config.yaml
head_dim: 64
norm: "layernorm"
parallel_block: true
init: "normal"
init_std_down: 0.00686
max_steps: 3786
Each number is 128 + 24 x the weight over its row's rms, rounded and kept within 0 to 255. Layers, rows and columns count from 0. The size above them is the row's rms in percent of the matrix's.

# layer 10 MLP down (transposed), 768x192, rms 0.163, rows 90-107, columns 0-191
size [ 89  96  96 107  96  88 103  90 103  92 101 101  99  91  91 100 104  99]
[[129 110 114 107 167 114 149 113 128 164 116  84 164 177 118 112 162 137  86  99 129 134 132 143  85 148 131 145 104 123  94 146 145 133  87 113 106 134 175 127 119 118 143 161 133 156 135 130 147 102 128 127 130 114 141 162 168 112 127 115 136 130 111 177 107 142  83 129 129 104 147 105 151 129 151 135 144 130 110 140 140 105 105 104 127 170 137 121  92 143 101 113 114 118 162 110 154 117 168 103  90 128 173 141  95 141 113 103 114  90 102  84 106 151 166 121 108 152 137 146  97 114 143 169 164  94 170  75 155 149 128 112 123  94 120 118 137 151 128 117 156 103  79 140 144 138 116 139 169 128 138 138 118 151 103 100  95 126 154 125 155 139 144 183 145 155 135 173  85 146 138 129 172 149 146  72 106 121 114 106 127 112 140 164 108 122 159 129 154  99 147 146]
 [ 84 134 129 103 131 148 125 125 174 136 135 155 112 105 132 131 130  82 134 116 168 135 150 100 148 189 107 109 125  67 183 117 130 113 152 126  97 114 104 101 105 119 152 160 152 151 126 138 134 118 108 118 124 142 153 136 139 122 100 108 127 133 122 147 106 138 133 156 134 156 134 131 155 124 122 128 129 171 124  75 104 157 110 144 116 110 112  84  76  83 144  72 129 110  91 116 137 140 104 147 172 142 126 108 120 138 145 128 137 121 101 109 172 141  80 132 134  79 139 120 107 164 104 109 112 131 142 123 154  97 143 135 171 130 120 161 121 148 109 171 137 165 100 125 112 103 148 124 117 124 109 137  93 150 101 201 125 165 150 120 101 129 112 134 139 124 133  89  84 129 138 134  74  89  95 127 123 133 181  98 119 120 155 100 139 120 110 141 119 104 156 135]
 [136 130 117 151 135 118 141 156  89 158 107  91 117 177 130 114  83 152 142 150 112 115 142 125 121 109 131 144 126  92 148 131 145 103 117 152 147 114 105 163  84 125  71 120 117 112 153 162 124 167  68 119 168 138 115 105 121 138 124  99  93 127 140 149  77 108 128 137 137  98 127 158 119  96  91 136 118 122 154 120 145  95 168 176 128 140 134 126 153 136 154 151 132 191 119 159 148  95 102 139 148 129 141 102 140 124 104 118 146 118 115 111 142 134 107  82 126 116 127 127 107 149 136 124 161 137 170  99 103 112 118 141  87 152 131  90 128 106 167 100 104 145 133 118 113 145 117 141 110 164  72  81 100 113 130 110 123 138 114 132 121 103 122 186 127 121 107 124 152 176  91 163 136 161 163 106 121 139 115 103 100 122 150 168 137  73 133 118 170 123 124 132]
 [155 158 114 125 144  98 153 137 142 152 152 156 158 102 173 134 113 171 163 126 170 135 118 129 168 152 143 101 112 132 103 103 163 128 144 172 132  78 113 125 127 166 137 105 123 132 124  76 121 147 117 106 115 148 121 116  90 158 114  86 141 152 148 104 146  79 134 122 139 122 130 106  81 125 107 128 153 170 153 127 121 145 116 136 104 129 142 145 117 178 125 134  96  90 106 104 167 120 138 127 131 124 140 131 167 131 114  97 101 125 106 145 107 132 132 138 168 127 134 114 102 128 143 116 170 176  84 116  75 176  86 146 122 149  95 155 147  91 133 103 162 110 154 145 108 134 177 132 116  98 136 172 176  93 112 107 146 143 122 121 146 149 145  86 137 162 151  94 123 154 142 116 118  87 125 108 121 126 129 127 128 106 100  99 126 140 151 122 111 125 140  79]
 [ 94 102 164 103 141 151 162  90 148 117  98 132 142 126 161 121  87 153 166 130 144 125  69 133 155 124 132 150 123 138 172 125 131 158  76 134 109 168 133 145 137 131 120 126 107 159 121 144 123 123 152 113 123 137 162 127 105 189  88 117 138 122 134 117 123 104 100 171 137 101 113  99 164 128 110 118 135 109 139 111 117  85 120 145 143 113 149 104 124 175 148 125 103 136 147 100 149 152 120  80 128 142 134 152 110 140  95 105 121 136 135 113  91 136 136 105 111  97 138 138  98 117 181 144 157  91 134 136 102 142 120 162 146 132  76 156  72 131 109 114 124 134 160 125 109 120 145 115 105 122 140 138 164 145 126 156 133 112  87 157 137 150 143 153 128 172 127 108 189 149 158 153 181 141 136 128  95 117 134  63  88 114 131  81 107 142 126 127 140  97 114 120]
 [152 136 121 136 145 120 101  84 163 160 169 128 101 110 154 120 109 153 102 135 116 124 114 107 119 117 106 127 152 134  86 105 119 121 134 125 132  75 174 108 100 143  97 130 167  86 125  98  99 121 132 132 144 126 152 133 153 131 102 137 117 175 101  94 116 169 123 132 136  99 142 129 133 152  81 100 113 144 114 118 120 118 169 152 144 112 129 115  95 162 168 130 141  80 132 156 135  90 111  92 112  90 162  81 145 142 138  80 144 115 114 125 149 124 117 113 155 131 134 114 148 151 111 119 137 121  79 143 117 116  86 159  95 110 163 139 138  95 155 117 120 129 120 117 133 142  71 109 122 142  90 117 108 115 126 139 156 126 110 150 103 121 113 123 108  92 105 152 146 176  64 140 140 108 158  94 104  90 130 126 124 144 111 133 171  80 124  93 116 117 134 186]
 [130 113 123 159 143 106 168 150 142 129 131 157 167 142 154 135 157 139  95 116 110 140 122 136 114 136 135 133 111 163 138 146 116  98 103 102 125 173 147 137 105 148  80 112 105 113 133 122 145 122 155 138 158 120 139  95 142 160 170 126 124 130  95 136 116 113 106 147 148 149  98 117 106 144 103 129 137  93 186 147 123 104  92  97 140 142 121 156 148 136 125 113 137 142 137 213  89 121 111 147 168 168 128 100 111 143 103  89 115 151  90 119 168 180  98 156 125 115 145 138 140 122 104 118 144  89 139  84 172 130 184 133 102 164 117 120 120 106 167 113 141 158 124 140 131 136 109 142 122 132 117 143 120 118  99 106 117  96 133 108 171  97  90 133 166 113 124  95 118 113  77 124 150 134 118 155 135 119 130 137 122 128 178 153 182 107 156 116 118 106 121 182]
 [ 94 113 149 148 136 106 138 163 108 111 136  91 131 129 110 142 133  68 164 114  91 138 159  97  98 138 112 144 178 141 102 118  98 139 135 157 168 110 157 160  75 114 130  99  98 137 126 106  79 147 132 186 130 125 151 124 103 152  98 149 137 149 135 156 123  89 162 121  69 137 101 122 157 125 123 109  86 123 111 142 115 141 143 165 102 125 102 135 124 113  98 139 130 138 133 163 135 169 155 107 142 150 136 152 170 120 150 117 144 131 138 136 128 109 132  71  90 136 137 169 118 142 148 130 148  97 113 138 144 170 140 129 142 169 119 157 142 162 148  94 119 120 113 168 132  92 155 122 121 158 145 140 140 129 138 139 141 128  73 109 111 147  97 142 133 144 167 131 151 117 157  90  92 160 175 116 126 144 110 123 171 128 106  97 110 148 135 141 140  79 130 132]
 [115 142 158 110 162 108 147  75  83  89 103 122 139 135 139 143 116 100 127 131 141  92 170 164 152 148 131 108 154 137 123 124 133 145 103 108 130 103 112 129 114 101 172 139 100 115 138 136 158 100 133 174 117 147 131 127 104 131 135 159 141 165 108 165  99 120 105 120  91 102 115 144 101 101 144 140 102 175 136 149 139 121 100 105  89 157  81 136 141 164  75 121  95 134 110  79 127 128  90 106 138 122 102 128 104  99 135  96 130 127 136 163 102 115 141 139 119 108 166 118 109 142 111 114 159 129 129 104  73 162 147 155  83 113 143 153 132 181 124 103 116 132 115 137 145 169 114 120 127 143 133  76 103 126 146 125 147 116 101 191  94 159 120 152 124 138 126 141 141 153 122 115  99 120 162 115  80 153 133 132 138 154 105 105 143 139 113 141 132  58 140 112]
 [114  98 174 119 135 140 151 135 141 133 121 142 123  64 126 111 117 129 118 143  91  89 146 116 117 160 119 118 145 106 102 112 160 132 127 117 122 150 138 164 114 139 156 132 131 166 113 152 111 110 153 159  88 128 131 120 138 136 160  96 124  91 140 134 168 167  89  96 141 155  81 165 148 116 101 144 134 161 129 107 112 144 134 142 101 146 114 124  79 116  89 107 116 110  73 203 141  93 118  97 111 125  91 117 139 142 106 159 113  98  84 130 115 123 138 129 142 150 131 137 120 121 170 135 115 156  99 104 165 134  89 119 122 104  86  98 157  94 167 102 127 134 127 166 158 140 146 174 142 131 131 134 149 145 153 142 114 102 154  79 125  82 127 106 164 135 114 130  89 100 106  95 108 117 143 105 119  88 128  88 136 107 128 156 125 130 156  96 108 122 134 127]
 [150 136 146 129 154 101 155 153 125 142 132 165 162 151 122 161 123  71 116 117 177 157 156 148 117 101 156 116 115  88 110 105  90 123 150 136 131 154 123 123  96 164 136 140 143  64 120 129 156 147 172 160 133 122 134 108 128 133 124 159 121 162 108  95 135 134 130 105 182 105 150 112 110  84 146 121  91 126 138 146 150 112 118 149 129 145 102 138 118 106 120 127 159 125  94 187 119 118  88 101 138  88 131 137 131 141 139 149 121 150 154 109 113 109  60 139 131 167 136 126 141 136 137 130 106 127  78 109 178 129 117 140 121 153 167 134 129 152 134 157 142 166 113 128 131 199 126 133 133 119 160 140 126 134 131 113 164 122  84 108 139 128 121 120 157 116  99 106 115 164 167 136 106 106 115 147 111  93 124 102 113 103 125 107 121 146 112  88 110 156  67  97]
 [107 116  96 115 135 148 149 169 139 138 139 150 181 100 107 176 100 151 126 110  83 119 112 136  94 112 114 103 170 124 139  99 141  95  89 122 100 147 175 156 104 142 157 148  82 118 109 155 121 148 101 103 126 118 119 147 139 100 115 133 109 113 161 137 144 145 126 114 107 118 113 118 106 142 136 145  81 149  82 117 101 108 133 130 123 180 119 137  96  92 140 121 104  79 158 158 146 173 139 144 113 130 130  86 140 171 141 108 137 138 143 103 134 158 176  79 146 119 149 137 150 148 171 103 189 169 131 163 112 166 120 123 166 138 140 130 133 202 102 144 165 141 135  99 159 100 137 114 145 112 134 120 122 143 126  93 130 147 147  99 101 101 117 133 121 150 121  98 168 144 114 133 113 124 132 102 100 119 149 124 113  91 120 123 139 125 131 120  94 134 144 137]
 [122 134 108 158 165 113 104 146 109 146  79  91 153 150 119 176 156 146 144 123 151 177 133 110 112 130 116 138  96 120 126 143 154  79 178 120 120 146 118 145  92 122 112 131 131 118 164 131 171 104 102 110 149 119 154 129  92 178  96 111 126 107 137 156 149 137 112 133 126 166  89 112 147 141 120 148 115  96 137 148 164  82 138 135 125 101 108 133 120  94 162 149 129 121 145  71 110 126 118 128 137 113 128 139 151 140 146 162  61 116 154 100 124 127  99 112 108 139  96 155 154 136 152 136  76 125 123 142 111 114 102 118 126 150 143 172 136  98 148 155 101 104 139 150 127 119 108 120 114 161 113 147 146 101 152 106 153  83 159  99 107  82 148 118 106 140  83 121 100 130 118 121 163 125 147 119 146 107 120 173 133 106 141  70 133 107 146 144 122  67 143 116]
 [121 106 174 119 163  97 131 161 157 105 114 122 142 152 121 144 134 131 147 102 115 126 146 140 152 145 137 147 149 147 182 111 140  95 130 120 138 124 120 107 159  85 115 147 159 127 144 121  87 102 105 125 147 134 142 139 139 146 174 110 100 129 154 130 138 108 117 160 141 112 144 145  98 142 157 143 143 150 117 186  73 131 125 169 154  86 153 116 115 126 124 155 122 103 152 107 150 125  99 152 143 111 146 159 136 126 115 138 167 132 135 139 107 148 127 143 155 164 148 133 118 100 106 156 140  84 134  99 132 136 112 120 133 117 136 144 118 120 146 160  83 119 117 106 119  80 108 103  71 138 133 141 122 150 120 144 118 104 133  92 171 122 131 103 161  94  94 143 148 108 144 149 141 172 124  74 108 184 117  47 144 138 133  93  91  85 140 175 158 112 139 126]
 [111 120 121 150 143 134 125 124  97 116 140 160 111 112 114 155 129 118 116 152 131 137 115 105  94  99 136 139 140 103 156 132 137 123 107 165 120 105 156 158 131 119  85 136 133 129 125  86 133 130 137 118 127 144 134 127 131 111 127 173 113 191 121  89 134 172 152 159 133 120 147 153  74  68 130 131  98 124 135 133 126 161 124 151 149 127 144 169 145  76  82 168 169 164  98  93 129 141 125 146 146 117 106  83  80 159 108 113 152 106 120 160 106 158 112  88 169 106 156 161 156 134 121 129 160 111 106 156 142  73 113 139 117 134  93 139 175 112 155 114 118 157  99 154 146 101 122 107 123 148 129 122 100 152 149 133 132 134  71 110 155 112 148 151 127 181 122 160 144 125 111 141 146 119 139 146 131 131 121 141 119 140 163  94  87 118  84 140 139 148  99 171]
 [131 128 122 142 110 102 177 107 110 139  99 125 155 118 160 131 122 109 116 176 148  92 134 144 146 147 129 157 169 112  89 148 127 110 110  86 166 121 146 107 121 124 123  97 120 155 129 145 146 139 135  92 152 163  95 161 140 111  94 150 122 128 124 129 140  87 171 114 132 139 122 135 116 162 149 121 114 137  91  98 140 137 151 134 114 134 117 133 111 196 152 139 139 142 140 149 193 133 111 102 115  88 115 103 187 193 127 175 152 117 146 150 164 116 107  79 144 129 100 115  54 108 130 105 118 182 132 136 137 171  92 139 145 133 105 112 145 126 114 146 142 138 109 125 104 109 137 101 148 116  92 117 123 126 150 131 127 133 172 123 146 111 113 173 118 134 106 169  94 110 147  84 132 110 154 144 126 128 135 127 143 118 160 174 125 129 110 116 109 136  98 103]
 [106 149 145 109 166 132 144 133 159  93 121 164 154 136 138 124 111 108 119 102 153  87 137 119  89 167 124 123 113  76 151 143 116 105 128 135 103  98  89 143 146 155 131  84 181  81 154  98 125 127 114 153 140 140 128 136 130 149 121 101 180 123 125 127 149 127 112 164 123 107 128 134 146 103 108 133 140 144 114 147  91 153 123 116 100 128 120 155 145 101 189 145  68 116 141 129 173 151 131 156 106 113 144 111  91  89 131 117 129 115  87  64 171 174  99 113 134 157 147 119  79 151 117 107 127 131 133 149 131 126 126 123 122 156 140 127 106 107 126 147 111 110 143 100 144 141 124 135 135 113 153 111 139 162 127 138 183 129  99 116 102 164 147 126 152 150  98 111 137 144 129 103  82 164 129 196 116 117 105 147 107 112 150 146 128 137 128 157 116 138  85 168]
 [155 126 123 149 116 109 144 158 107 103 154 119 113  89 157 116 106 148 119  80  90 127 142 159 110 133 142 165 159 100  81 125 106 143 140 136 132  85 164 143 115 104 141 160 172 138 106 147 160 101 114 125  86  97 149 145 124 110 105 145 150 135 127 159 158 100 139 103 123 151 115 108 170 172 141 105 109 173 123 131 141 118 145  87 112 147 155 105 152 143 131 142 134 138 166  72 137 112 110 140 144 105 121  98  98 114 118 132 135 103 116 130 140  96 112 168 157 110 163 145 171 114 177 103 121 139 116 113 167  93 114 148 134 122  96 128 142 130 159 119 122 124 108 139 111 108 116 127 126 110  56  94 120 145 172 164 150 100 133 120 128 118 126 147  73 158  81 115 159 135 129 117 134 189 134 136 127 125 111 154 155  78  96 151 137 126 116  92 143 129 119 120]]
# layer 10 MLP up, 768x192, rms 0.147, rows 91-108, columns 0-191
size [ 99  97 100  92  94 105  91  94 104 104 103 101  95  93 103  98  98 100]
[[117 159  91 156 155 128 111 156  84 160 142 140 185  96 143  86 120 145 157 154 110 135 146 105 143 159 157 148 122 126 129 108 116 165  92  97 120 158 127 129 132 144  69 100 137 137 133 114 150 136  83  98 150 130 145 129 124 138 152 133 134 120 137 106 105 184 180 117 105 161  79  98 169 134 107 141 114 110 125  91  89 146 151 132 112  85 114  97 105 178 101 136 133 136 127 127 161 111 145 121 149 118 149 124  90 107 171 127 131 119 119 118 119 133 176 132 122 149  76 144 100 159 156 120  88 147 107 100 129  84 125 137 136 155 140 109 187 153 152 159 165 155 138 107 159 135 157 129 121 117 131 146 141 113  94 137 114 157 133 122 161 136 105 142 118 150 142 112 159 127 113 165 103  81 112 120 132 141 166 147 130 147  98 142  94 112 124 107 105 120 140 125]
 [110 160 154 134 133  98 117 132 148  91 122  85 146 113 123  97 145 114 126 169 151 167 169 134  97  97 162 132 137 130 150 107 141 129 128 141 113 148 137 138 138 108 135 141 144 130 142 109 139 113 135 155 162 144 165 133 138 109 163 143 121 123 131 183 140 141 141 130 134  82  91 150  90 158 130 139 124 101 119 123 115 170 125 130 148 110 147 135 127 141 117 136 119 141 146 151 117 127 128 149 130 107 200 134 125 111 142 124 111 102  83 130 116 115 158 122 126 181  97 166 127 157 123  51 150 114 163 128 155 135 123 125 131 106 131 101 107 117 103 134 144 149 148  93 156 148  61 156 161 149  99 105 119 123 169  56 120 110 144 118 186 105  64 134 119 117 166 108 118 125 106 110 108 140 118 149 179 120 122 137 110 155 102 123 119 132 147 149 116 170 118  96]
 [ 91 141 158 100  88 142 154 125 138 174 114 121 161 162 149 165 138 144 188  95 140 167 137 135 143 111 139 150 127 142 122  99 139 135 107  99 134 132 146 105  98  94 154 109 100 128 157 116 146 113 143 175 116 139 123 151 173 133  94 166 131 147 146 115 139 135 122 110 133 177 104 166  75 153 132 112 147 121  95 106 134 114 108 103 105 102 142 111  85 135 129 125 169 112 101 148 152 118 156  92 150 156 145 147 107  83 109 122 119 132 109 106 142 129 142 115 114 127  94 170 150 106  77 109 132 111  89 141  94 148 126 114 136 151 134 163 173 122 169 117 133 110 110 120 119 163 172 137 158 166  79 140 146 139 135 130 124 126 116  91 138 106  86 134 100 125 110  96  89 112  77 147 117 118 130 136 122 170 116 145 154 180 131 141 148 121 119 146  98 111 108 128]
 [141 110 148 176 132 110 161 145  77  78 121  91 125 104 101  93 126 125 112 126 119 121  82  72 144 188 131 169 141 126 161  69 117 110 165 168  97 142 143 149 126 123 121 144 127 140 136 109 145 117  82 153 129 106 126 116 138 141 120 112 147 102 122 111 135  98 128 114 139 133 153 156 157 119 151 102 157 180  97 105 104 138 112 181  89 105 109 153 128 109 101 162 118 166  93 124  78  76 118 157 143 108 118 163 124 148 145 119 114  90  96 128 163 138 112 178 149 132 126 141 172 144 147 106 131 133 147 159 143 100 123 112 147 133 116 119 149 148 165 123 132  94 116 137 123 138 164 118 140 182 128 147 170 141 160 107 116 155 123 144 126 122  99 143 163 110 109 102 127 138 124 129 121 141 155 171 128 116 124 138 151 177 133 145 114 130 143 147 139 122 115 140]
 [114  92 165  92  89 141 149  99  93 116 112 122 150 100 119 143 124  99 122 100 134 103 149  98 130 173  95 114 106 130 135  94 132 154 131 128 136 167 125 164 112 146 125 127 140 147 137 125 147 135 145 140 121 152 101 106 117  75 107 177 130 163 169 160 118  67 114 122 110 101 149 155 126 144 119 161 135 153  89 142 131 136 123  88 137 138  82 116 197 121 110 165 116 127 101 107  97 125  99 121 117 135 111 173 104  99  94  96 134  81 116 135 139 121 135 144 116 159 106 151 116 102 119 133 139 151 146 106 125 135  99 162 152 128  83 116 153 119 130 120 119 124 172 127 137 123 140 102 137 160 101 180 137 156 146  87  84 145 105 130 152  78 109 138 120 134 136 123 133 113 152 128 135 111 167 158 156 115 103  73 109 114 124 103 121 136 131 168 151 104 107  84]
 [124  90 148 119 147 103 138 152 149 105 113 127 123 131 133 117 132 120 117 105 111 131 134 141  57 122 140 106 115 105 122 124 122 158 119  86 132 113 115  91 107 130  88 145 148 147 123 112 111  93 118  63 109 125 155  86 112  96 183 148 148 126 126 189 157 125  96 139 166 173 130 135 143 147 105 129 164 110 121 143 110 108 163 126 121 132 109 136 137  87 139 148 107 143 103 114 160 110 143 162 135 122 165 149 115 165 108 137 153 164 117 107 104 142 144 152 186 151 147 150  96 151 129  86 122 114 161 154 116 109 120 123 116 147 126 157  98 116 109 142 135 122 169 178 155 161 133 127 127 121 192 114  95 151 157  81 174 124 107 161 141 113 120 100 149 150 117 131  99 118 130 167 122 107 117 172 140 118 186 115 113 124 117 102 109 118 105 119 112 106 147 144]
 [160 149 145  93 116 159 127 120 115 148 126 145 135 119 143  74 107 164 148 179 109 110 108 177 133  95 134 103 113  82 159 167 144 126 126 100 127 146 115 113 180 129 140 141 157  97 178 135 114  96 117 109 109 117 148 137 154  97 130 103 125 144 108 139 132 147  77  89 100 100 161 120 134  89 157 174 103 140 102 105 144 112  97 130 177 130 139 116 100 149 128 112 165 154 119 114 137 136 151 106 138  96 162 122  84 117  93 119 122 144 119 133 161 146 122 191 155 107 171 120 114 126 119 145  99 124 164 126 120 113 120 121  84 122 123  88 124 126 133 171 117  88 143 116 126 155 102 144 172  99 133 139 112 129 134  89 135 117 134 121 141 121 163 129 134  99 102  84 137 132 118 165 164 108 114 102 169 110 149 116 102 116 171 118 123 132 125 100 131 120 171 101]
 [131  97 114 133  92 147 130 130 125  74 150 133 141 139 144 106 130 136 124 121 144 107 167 138 112 122 108 124 133 131 105  97 110  94 129 138 127 119 110 106 104 133 137 123 157 108 120 110 155 162 128 136 134  84 126 148 109 132  99 127  86 114 139  87 132 168 175  98 129 162 115 137  86 126 115 130 128 109 130 153 142 135 150  72 160 135 131 105  90 142 140 109 189 149 149 129 149 143 157 120 120 133 173 162 109 132 173 114 114 135 140 127 133 116 116 144 141 136 128 139 177 111 132 173 119 130 153 155 154 156 115 137 148 120 103 145 138 166 149 133 105  92  72 110 148  90 158  82 164 127  97 156 145 101  90 144 155 143 148 112 166 109 130 160 151 164 158 154  86 104 130 161 133  85 123 150 119  93 125  87 173 150 130 122  82 154 170 118 116 104  97  86]
 [ 84 138 144 130 110 113 131  94 120 112 136 148 171 136 129 177 150 139 110 195 135 114 145 124 106 133 144 110 116  90 159 135 134 168 136  83 122 116 121 165 111 157 130  97 136 112  83 140 153 132 113 146 103 120 126 126 158 151 109 196 169 119 133 138 129 108 104 164 131 138 149 168 149 104  93 141 132  98 134 151 120 130 127 138 160 108 124 157 144 145 140 111 115 135 145 114 137 128 145  83 118  93 113 120 102 159 128  98 172 127 112 107 114 136 134 125 148 145 147 123 144  96 200 142 106 102 156 102 166  81 124 149 140 179 145 126 125 132 104  97 163 113 138  96 125  94 149 123 129 138 173  97 133  90  80 139 157 126  66 148 107 117 168 148 122 119 102 140 112 149 133  99 111 113 116 137 115 122 173 109 110 114 124  99 138  95  97 168 135 118  98 137]
 [149 151 124 153 148 142 126 118 110 136 171 157 136 125 115 159 117 127 146 134 175 114 144 154 168 113 136 130 152 158 131 141 137 149 116 132 134 115 173 156 131 144 136 130 108 107 142 122 137  93 128 143 119 150 162 149 124 125 140 119 151 107 123  95  87 176 129 142 131  88  84 162  84 117 103 129  74  80  83 164  63 102  85 120 115 108 148 142 113  97  92 164  92 136 112 111 138 139 160 120 147 130 130 112 169 152 100 109 148 126  91 136 117 113 136 139 149 141 128 153 113 145 110 138 166  78 132 120 102  75 122 144 143 129 155 126 128 109 176 108 142 114 134 148  74 141 107 107 128 101 184 165 144 193 105 137 177 116 152 107 104 164 126 159 169 130 138 107 146 132 124 126 172 148 130 124 139 128 157 120 125 133 127 125 136 111 139 132 114 127  90 132]
 [142 101 105 141 133 151 110 119 128 145  78 118 146  98 123 144 127 148  66  90  97 130 119 162 135 159 139 129 112 157 103 137  90 161  71 128 105 175 138 126 143 155 121  71 123 125 158 109 106 142 132 101 153 147 129 152 122 134  85 128 137 117 174 143 159 141 184 146 121 100 101 100 127 140 100  99 116 149 113 146  94 114 135 120  89 121 114 175 139 105 106 146 103 115 161  97 109 132 113 147 116 130 137  90 123  83 160 145  98 141 136  81  95 104 151 122 183 116 135 135 128 155 120 166  99 110 151 113  88  95 140 142 149 153 104 144 114 119 172 109 144 114 111 126 122 157  89 109 176 119 152 121 107 129 110 135 139 152 161 140 141 145 138 129 151 159 109 147 141  86  91 117 122 141 121 156 145 122 111 129 116 126 158 131 180 117 128 132 119 150 115 184]
 [141 145 135 141 119 121 122 124 100 100 160 143  89 133  88 113 145 121 160  92 143 125  86  95 158 143 118 106 117 139 121  86 160 143 111 118 134 142  65 132 136 136 164 137 180 142  81 139 129 125 147 109 116 119 128 103 197  86 146 147  89  81 139 132  97 127 170 135 128 123 144  74 124 130 124 169 112 140 115  93 122 135 105 135 180 143 134 148 139 150 140 110 137 140 140 138 137  94 102 135  95 124 138 102 111 125 110  55 142 132 134 174 148 101 138 167 116 178 138 104 111 114 156 113 173 131 110 116 193 134 163 116 134 121 134 110 143 143 135 127 128 116  89 132 124 169 126 110 164 134 115 142  98 116 130 141 128 170 137 123 132 149 146 168 142 144 137 143 116 130 146 106 101 116 125 148 104  87 115 111 139 141  85 130 114 141 163 172 100 114  87 128]
 [162 142 120 134 111 149 161 132 112 160 149 120  98 124 158 126 148 113 164 118 134 148  91 134 106 118 154 137 136  99  98 127 104 159 116 131 181 109 125 188 128 176 145 151 129 146 127 165 129 156 143 117 106 131 154 144 126 121 130 139 115 114 137 119 133 109  56 139 194  85 146 150 151 169 151 118 144 149 144 132 148 140 120 135  93 158 142 133 167 117 160 130 139  88 140 124 148 170 104  94 115 135 156 159 126 177 107  99 121 123 144 114 144 164 125 132 131 118 134 122 101 138 178 132 125 118 127 128 141 142 201  94 102 138 126  99 177 125 134 180 130 120 128 108 137 177 129 155 158 132 106 168 152 107 115  95 127 165 102 151 126 106 124 152 131 144 156 101 107 149 171 135 146 120 129 136  90 123 164 141 145  57 127 138 130 110 125 132 127 106 141 105]
 [168  73 116 178 115 127 125 103 139 142 122 137 156 100 154 111 130 134  66 156 154 112 137 170 164 100 137 144 110  90 128  96 134 136 146 145 108 181 149 112 148 141 176 157  97 142 147 151 140 152 106 130 123 117 117 126 115 148 154  89 125  87 146 158 150 142 116 104 111 108 136 112 148 144 144  93 104 106 142 121 108 159  64 125 121 170 158 119 141 175 157 108 141 142 132 131 122 123 162 126 153 142 105 105 105  88 184 148 125 137 117  94  94 104 134 129  81 113 107 115 125 104  97 138 104 159 113 108 136 123 113 102 105 138 124  69 145 133 117  85 176 149 192 123  94 140 124 111 129 126 155 162 121 107 116 147 128 105 118 121 121 113 136 136 148 104 106 117 141 134  92  92  90 135 119 104 141 154 132  99 165 112 138 137 131 153 140 151 122 128 116 154]
 [125 103 107 129 151 101 115 106 136 144 142 133 118 125 143 143 145 111 107 149  62 115 132  95 163 134 134 126 119 125 127 191 134 117 139 114 118 132 161 140 113 144 123 105 185 135 141 104 170  81 150 136 100 114 133 137 132  88 114 107 123 117  94 131 144 108 107 132 119 117 117 129 160  90  80  89 148 111  83 153 131  93 127 153 171 118 151  90 183 133  70  95 179 128 145 101  96 128  93 115 126 143 117 153 128 136 158  83 110 131 122 128 145 109 108 165 155  99 106 134 129 130 147 144 122 115 134  87  92 120 153 103 142 141 124 113 139 101 139 119 118 141 108 159 131 124 157  97 111 125 161 144 131  90 155 185 179 152 130 110 141 157 145 110 122 113 116 161 159 107 165 138 113 166 116 162 110 109  87 135 129 118 152 139 177 118 125  96 141 159 148 102]
 [123 111 114 135 110 122 118  95 138 132 148 109 129 109  99 121 155 178 178 118 103 133 118 148 189 148 109 167 142 154 212 101  80 155 126 140 123  89 134  72  71 125 108 114 110  89 144  87 134 127 105 149 114 122  61 121 150  81 117 161  87 138 104 130 164 124 127 121 165 114 111 143 116 119 148 128 112 142 101 102 141 151 153  71 125 139 131 153 131 148  92 137 116 118 136 121 133 122 149 155 145 144 130 107 145 142 139 142 113 121 126 116 165 131 149  98 116 141 118 145 144 138 106 153  98 116 132 143 134 101 140 138  83 142 156  96 125 155 149 141 149 145 150 135 129 138 140 159 113 134 106 145 157  68 160 148 103 111 101 157 107  93 124 144 127 119 148  99 147 135 113 143 116  72 126 109 133 143 100 122 116 146 161 109 148 118 101  92 127 134 131 179]
 [140 119 121 127 113  97 100 113 108 123 144 156 109  89 134 187 102 117 161 112 115 143 132 112 143 102 121 119 135 113  92 147 122 132 127 132 146 137 173 181 164 144 133 169 138 106 116  94 114 164 139 147 111 146 154 132 156 160 117 155 126 154 120 125 133 156 132 146 101 147 110  89  96  87 106 151 149 174 131 144  82 132 115 100 137 125 105 155 141 131 129 111 174 106 113 117 141 171 131 128 121 180 114 127 150 116 145 131 109 153 121 133 123 124 100 109 198 121 147 166 141 134 145 103 157 104  83  95  91 152  95 117 174 165 109 126 150 125  75 115 133 119 106 132 127 145 153 145  96 102 167 100 144 129 159 120 104  91  80 123 173 133 143 109 169 127  92 120 150 153 104 116 134  96 111 138 122 112 115 128 161 117 123 163 184 113 131 104 135 108  93 125]
 [ 84 138 137 143 134 127 128 154 103  78 156 123  51 175 123 179 136 114 152 128 147 110 138 145 111 123 138 115  82 161 121 134 126 127 104 173 135 112 157 149 143 175 117 128 151 127 105 162 114 134 154 171 146 123  80 148 110 123 106 139 127 136  89 103 140 121 148 169 129 142 115 135 157 123 192 133 135 139 114 124 127 116 145 135 103 142 131 109 134 135  96  91 131 118 118 129 153  95 132 123 162  85 118  64  97  87 147 111 171 143 104 114 125 130 135 127 168  95  82 126 104 132 107 115 130 145 136 156 120 147 111  99 134 150 160 122 130 133 122 152 148 141 113 118 101 169 127 125 182 173 112 184  96 125 147 121  96  93  99 133 134 115 112 128 129 114 150 131 149 121 147 115 122 150  93 110 104 146 151 115 168 173 143 131 140 123 156  88 134 139 133  83]]